Part of a small language model's weights.
Size: width 128, MLP 384 GELU, 4.72M parameters.
Architecture: learned positions, biases, tied embeddings.
Each number is 200 + 40 x the weight over its row's rms, rounded and kept within 0 to 999. Layers, rows and columns count from 0. The size before them is the row's rms in percent of the matrix's.

# layer 14 MLP down (transposed), 384x128, rms 0.158, rows 250-262, columns 0-127
109,152,208,244,208,166,256,151,133,158,235,149,265,226,295,219,183,177,150,221,182,137,211,224,215,270,317,263,156,249,241,153,238,186,219,185,233,207,164,249,217,204,273,186,213,250,181,187,262,217,251,203,139,183,191,200,231,190,192,160,154,166,167,184,232,200,224,146,273,142,213,207,234,184,188,222,243,198,164,234,309,223,124,170,215,203,160,179,188,184,249,190,199,167,229,150,232,230,295,145,173,183,195,191,251,169,165,195,185,214,236,237,248,201,142,157,165,235,270,251,194,222,191,146,160,204,191,192,232
112,150,155,214,258,173,212,187,186,148,194,197,172,132,219,225,219,267,249,195,119,190,212,122,257,206,235,246,174,242,152,200,241,208,161,265,167,172,155,164,181,231,206,184,134,205,204,191,189,190,199,180,241,200,177,273,198,195,183,203,162,168,246,184,199,254,160,228,155,189,169,163,147,85,237,289,220,219,204,199,204,133,179,197,206,218,190,206,176,195,227,243,154,196,152,120,179,178,233,191,191,190,181,184,243,191,147,305,223,173,175,152,159,240,232,204,168,209,297,180,133,145,149,209,167,315,233,191,143
109,118,220,139,205,254,230,245,177,213,242,194,161,95,208,193,210,230,278,163,250,213,221,216,206,257,139,150,195,196,170,116,231,189,160,177,228,212,230,165,195,211,185,177,147,207,160,217,153,205,192,250,199,213,159,247,247,180,233,162,120,245,180,221,252,203,239,160,236,211,113,238,266,250,149,175,194,228,191,151,217,164,256,321,203,240,164,187,120,183,145,206,258,228,187,189,226,173,225,245,229,182,199,181,160,165,238,209,249,270,180,202,191,154,236,203,188,140,218,253,220,236,149,212,111,201,173,183,228
097,200,145,117,202,87,268,210,229,200,146,254,172,175,187,266,181,222,179,234,187,191,198,118,193,164,267,254,232,177,115,168,238,181,244,188,172,258,189,215,177,210,260,231,267,252,152,247,259,150,177,190,214,243,221,216,230,240,150,278,262,229,226,194,190,212,182,259,130,171,209,278,228,164,262,158,185,252,226,224,265,171,172,214,192,170,140,162,216,172,210,237,138,135,195,249,234,146,223,168,107,217,188,221,159,212,231,203,153,202,198,185,207,218,176,173,219,191,191,241,163,275,215,175,183,215,195,202,191
073,230,131,200,266,140,236,221,140,138,294,178,273,245,198,201,223,188,184,214,264,198,189,193,192,217,190,251,262,226,177,220,236,184,239,234,220,217,254,210,221,197,253,304,268,197,217,188,254,181,183,172,171,247,221,240,165,140,266,250,285,146,205,190,255,201,172,181,228,261,168,198,212,252,205,195,220,204,165,266,217,217,161,217,284,265,170,239,222,239,140,180,178,201,161,269,200,245,184,213,217,170,165,220,245,166,246,249,208,194,196,267,250,194,207,194,212,229,201,179,254,187,271,138,179,280,178,154,156
106,336,152,179,254,222,178,109,198,202,221,174,174,198,231,163,202,254,211,201,201,181,206,233,190,176,164,185,251,158,181,239,207,196,257,278,219,193,188,167,131,189,212,164,206,223,276,194,190,206,225,186,193,223,175,86,106,170,217,190,187,292,130,208,185,187,231,121,242,254,164,160,157,216,241,199,192,196,235,218,158,232,158,260,219,196,241,220,258,239,211,205,212,156,167,190,210,184,177,274,202,233,216,177,135,178,263,208,215,172,212,253,181,205,168,238,233,264,135,177,282,168,213,188,162,201,166,134,143
081,233,156,171,240,130,150,247,235,152,219,190,232,168,253,177,199,164,200,213,170,136,111,150,95,211,170,302,241,173,206,167,184,186,173,216,144,148,216,171,197,154,228,185,170,216,182,163,241,231,129,192,261,219,191,163,177,229,175,161,151,225,244,166,189,213,213,152,304,205,196,171,190,251,173,255,286,178,135,172,217,211,133,192,230,190,241,231,182,175,236,136,206,165,211,214,185,196,216,204,235,189,260,210,186,296,227,198,131,244,184,214,165,174,150,93,170,238,191,213,160,187,200,239,141,222,228,187,176
098,192,207,208,188,184,186,211,207,179,183,231,214,148,229,196,233,179,189,183,171,196,235,143,125,230,161,183,228,138,220,141,213,288,130,226,116,236,224,242,153,174,142,170,220,230,163,207,195,255,88,197,169,241,133,241,181,242,206,175,264,278,228,178,226,146,288,243,163,139,218,244,189,180,185,180,184,215,247,174,198,294,240,218,218,227,193,201,216,138,197,213,240,182,220,232,185,106,154,136,262,260,216,143,275,235,140,235,267,211,232,200,215,173,231,215,211,195,152,172,197,160,211,254,197,177,214,235,156
097,256,162,170,249,232,282,263,227,281,196,202,215,251,277,196,189,157,147,185,206,198,147,147,167,250,175,160,126,199,145,190,201,177,216,200,197,199,188,215,222,188,205,228,174,277,180,194,159,252,225,215,155,151,192,193,193,189,147,193,187,247,262,184,256,105,197,161,245,139,181,104,258,206,193,180,158,131,158,181,233,157,158,179,178,249,190,235,224,167,254,214,216,198,220,210,214,194,178,249,183,210,305,221,216,202,225,170,229,241,129,262,216,214,197,247,191,213,97,246,229,193,158,157,211,270,148,156,232
099,270,181,224,214,214,230,140,126,225,208,273,202,275,161,202,212,215,158,159,216,191,235,162,201,190,136,208,119,228,166,268,305,221,212,265,231,268,266,258,258,251,196,247,221,167,141,203,230,195,212,189,205,181,150,178,225,199,160,167,140,185,169,215,224,201,194,226,187,194,152,159,248,185,135,247,238,184,127,226,237,242,247,247,167,242,233,221,180,209,268,249,164,148,161,225,274,200,259,264,210,234,208,223,184,253,195,207,152,235,149,192,167,225,263,215,230,160,175,228,210,148,139,193,246,146,215,171,240
073,290,212,226,239,201,197,135,171,217,192,241,183,184,244,154,134,183,234,214,169,157,224,248,192,132,209,196,211,220,279,131,242,182,147,211,151,206,170,204,251,233,235,200,192,200,208,182,160,145,200,173,162,238,199,166,212,230,241,220,134,206,219,204,189,245,211,245,198,234,243,220,140,253,153,164,201,265,220,170,166,254,201,126,185,199,204,73,253,245,156,220,173,175,217,288,140,285,308,153,177,141,245,192,205,172,228,238,114,196,187,239,219,212,259,212,181,189,191,200,173,212,211,241,250,176,172,258,175
107,225,257,224,199,261,177,193,269,257,173,188,185,200,190,219,237,192,180,236,194,268,240,223,229,184,223,115,151,230,174,89,199,164,181,246,227,192,131,204,185,186,269,162,201,276,197,215,152,206,227,163,266,157,222,163,218,230,257,179,149,167,161,227,271,213,227,163,259,279,223,229,209,213,185,211,158,188,236,150,236,128,266,135,221,174,265,182,243,237,253,248,122,153,197,168,261,196,221,184,176,254,207,208,212,132,249,243,236,184,250,173,157,235,201,243,206,119,224,165,164,156,168,220,197,213,156,182,227
110,193,232,167,164,185,199,236,253,167,187,180,186,180,189,244,166,218,194,227,185,221,222,140,138,231,227,184,170,240,239,159,195,184,210,222,149,230,217,220,204,125,217,151,116,247,196,260,213,228,138,54,128,190,211,286,252,167,261,241,190,166,129,173,218,252,145,267,222,161,196,191,234,202,217,240,211,216,147,192,204,208,243,197,130,195,223,244,190,199,197,274,191,151,199,262,185,157,223,238,215,267,303,241,183,234,258,151,210,206,258,218,189,203,202,261,152,193,261,184,183,215,240,234,216,121,206,202,224
# layer 14 MLP up, 384x128, rms 0.16, rows 251-263, columns 0-127
107,196,214,128,216,262,186,184,152,249,88,131,220,181,236,212,160,251,211,237,134,173,198,197,304,196,181,149,269,229,287,201,143,245,203,220,205,225,192,216,197,221,162,197,217,156,241,229,216,282,206,131,244,249,171,167,160,122,213,201,273,237,181,239,222,231,210,285,238,215,167,179,193,181,182,259,231,197,258,224,254,159,202,179,174,209,174,159,215,178,257,150,156,215,267,274,222,152,250,207,260,143,244,201,181,205,131,191,197,163,217,170,190,191,213,205,202,183,261,145,142,156,165,186,192,191,219,214,196
107,167,186,176,186,203,100,155,257,194,272,222,153,164,249,186,199,291,227,165,224,201,147,201,188,198,227,187,196,221,230,142,241,238,353,238,123,204,155,123,229,268,132,205,193,202,209,212,227,225,185,198,223,189,182,167,164,192,149,170,188,186,139,134,233,202,185,183,160,205,187,212,148,241,183,208,180,230,198,237,199,153,236,155,229,229,228,224,192,199,227,241,244,262,205,251,207,184,204,231,177,181,224,218,192,151,179,155,236,92,249,182,296,217,221,269,276,192,203,161,247,216,185,123,187,204,179,185,167
101,204,198,261,168,124,212,239,120,243,156,93,200,208,191,157,246,231,215,252,187,209,201,159,210,192,211,208,296,241,200,237,194,207,177,212,196,151,187,210,247,197,226,232,256,177,244,210,221,263,213,210,211,251,203,244,218,176,279,218,200,232,231,254,160,173,158,259,206,218,194,123,196,131,178,212,217,238,202,262,268,181,121,131,244,214,213,184,131,258,266,140,188,159,214,251,142,242,179,170,222,184,215,238,216,241,124,214,229,118,242,199,193,192,142,185,237,209,190,142,200,93,219,206,183,148,207,202,195
082,195,224,184,174,257,225,276,216,161,193,269,163,210,135,182,224,256,184,176,210,203,223,246,158,187,221,229,220,232,161,136,229,279,160,218,166,112,218,266,219,199,202,120,176,183,186,222,203,234,219,178,220,156,184,177,254,202,293,203,243,204,197,167,234,181,240,205,191,126,176,174,188,246,212,264,140,217,206,184,116,130,249,228,257,280,203,169,257,211,281,180,249,142,233,179,197,166,266,194,156,256,163,176,191,209,228,236,183,230,173,219,243,197,187,184,221,193,202,161,156,197,121,166,213,311,268,227,186
105,183,214,159,221,141,130,262,176,290,226,204,188,198,199,237,148,179,238,189,151,197,182,229,245,170,190,224,124,233,208,201,139,234,186,219,187,182,181,195,219,249,187,153,208,176,192,249,202,187,134,311,217,125,224,282,211,289,148,179,164,226,213,179,214,226,217,269,188,194,152,202,269,154,223,257,197,214,131,192,210,171,209,167,253,190,225,164,145,211,252,183,146,242,216,206,235,268,281,202,249,197,180,198,193,186,154,150,211,172,186,180,180,132,219,138,195,164,215,179,299,297,180,201,184,238,186,125,211
092,190,212,219,210,232,216,150,197,174,207,178,138,224,221,175,210,186,198,204,168,209,240,220,186,192,284,199,118,205,246,228,236,201,200,189,191,224,232,198,240,189,197,213,259,213,173,146,174,220,183,184,229,178,267,145,141,167,193,125,250,126,194,269,222,230,107,163,174,128,201,178,228,180,245,175,144,249,243,242,258,190,233,224,213,189,213,138,163,314,145,186,169,237,207,231,274,173,147,263,192,191,246,182,172,169,159,104,261,208,199,232,276,190,151,210,234,173,144,253,216,256,255,231,208,139,133,165,212
099,159,218,194,106,239,138,193,240,214,220,168,223,170,188,154,204,159,171,218,228,173,212,205,258,135,253,180,179,189,239,249,190,205,208,217,197,110,156,245,221,237,227,213,224,231,180,247,195,189,157,151,248,110,244,281,226,242,162,164,257,192,264,240,225,215,223,125,193,195,200,169,179,175,192,249,224,278,223,274,194,177,159,217,190,165,216,239,203,254,200,251,165,246,148,101,159,121,145,219,151,212,218,195,208,134,187,164,196,239,142,241,168,137,185,208,254,218,237,176,186,226,239,314,217,206,170,186,201
086,256,226,152,159,180,145,212,194,115,179,106,218,226,212,225,203,213,231,113,206,181,216,134,166,183,209,184,187,178,234,255,120,149,277,149,95,261,186,172,201,235,236,150,133,217,205,180,205,114,247,209,236,206,293,216,190,190,206,214,260,185,141,195,235,130,198,224,276,278,208,190,132,258,223,219,257,236,197,219,171,234,204,198,180,173,225,191,252,220,162,170,213,204,146,141,266,226,204,238,239,177,201,167,203,148,89,181,239,205,206,194,180,187,209,160,184,176,178,226,165,194,165,228,214,209,213,177,204
093,236,202,136,164,212,157,226,220,175,186,105,197,149,237,175,300,166,242,222,172,214,215,191,234,156,232,248,281,164,267,210,227,228,206,219,122,215,149,220,243,199,193,240,237,187,268,174,132,213,234,163,169,171,214,182,180,254,222,219,253,204,194,193,169,160,187,204,228,193,207,220,189,207,268,165,192,177,185,152,262,218,179,224,151,235,124,203,110,190,220,131,161,184,187,186,148,331,194,165,179,241,127,226,206,190,227,247,300,163,177,155,199,228,161,259,140,238,216,218,258,199,191,184,205,169,142,194,206
088,228,278,199,216,281,234,205,268,219,255,201,261,232,254,222,203,220,205,201,202,201,181,185,259,179,221,195,168,151,157,185,116,216,264,203,207,180,202,224,148,208,124,111,126,217,265,234,265,163,237,240,150,155,213,230,194,188,165,187,241,156,163,165,182,184,221,151,174,195,218,190,317,210,182,218,155,167,199,195,203,168,210,255,235,171,231,259,209,155,230,186,235,198,226,140,239,186,192,170,298,233,139,183,176,244,264,173,213,245,239,203,260,201,175,208,219,229,237,189,267,171,263,202,153,208,245,159,294
104,157,250,179,154,269,151,217,263,213,204,233,206,163,175,153,196,209,200,154,185,191,227,211,200,227,182,162,193,159,189,184,201,139,217,134,176,148,207,206,177,194,204,183,300,262,208,206,165,128,138,133,231,219,261,160,202,176,190,168,215,227,190,136,212,231,141,204,280,169,162,215,180,259,311,213,177,187,118,170,231,215,197,225,170,221,246,227,239,216,200,219,282,195,232,208,218,176,147,116,226,186,283,184,188,215,158,239,195,186,136,265,123,181,192,224,211,175,231,168,150,163,218,134,268,116,164,158,195
100,202,243,156,249,186,237,246,180,232,251,170,170,219,173,225,235,165,255,240,252,148,208,220,195,189,195,197,237,128,127,187,212,224,188,82,184,231,165,128,174,166,182,243,138,196,196,213,226,189,191,143,140,197,242,221,166,161,230,113,172,103,151,237,176,159,217,201,167,219,182,243,131,109,178,176,207,203,169,209,279,191,179,239,233,306,243,160,206,221,238,216,196,251,246,186,247,200,221,228,204,197,187,212,173,234,226,225,187,211,255,174,193,114,246,291,232,181,184,226,251,141,197,208,251,160,175,214,160
100,269,175,198,197,221,197,132,192,133,203,227,247,251,206,183,169,230,164,237,189,163,204,250,199,194,133,213,271,266,248,235,213,324,199,211,172,106,232,167,164,101,145,127,202,192,236,211,161,268,141,175,169,185,163,243,137,109,259,236,212,235,219,155,257,191,240,144,149,193,215,208,220,192,235,231,118,195,209,197,186,183,218,213,225,188,185,175,253,174,174,165,198,216,244,189,239,166,234,235,170,128,189,150,178,150,194,205,221,177,243,248,229,187,104,153,210,259,221,172,232,218,189,213,209,212,231,203,164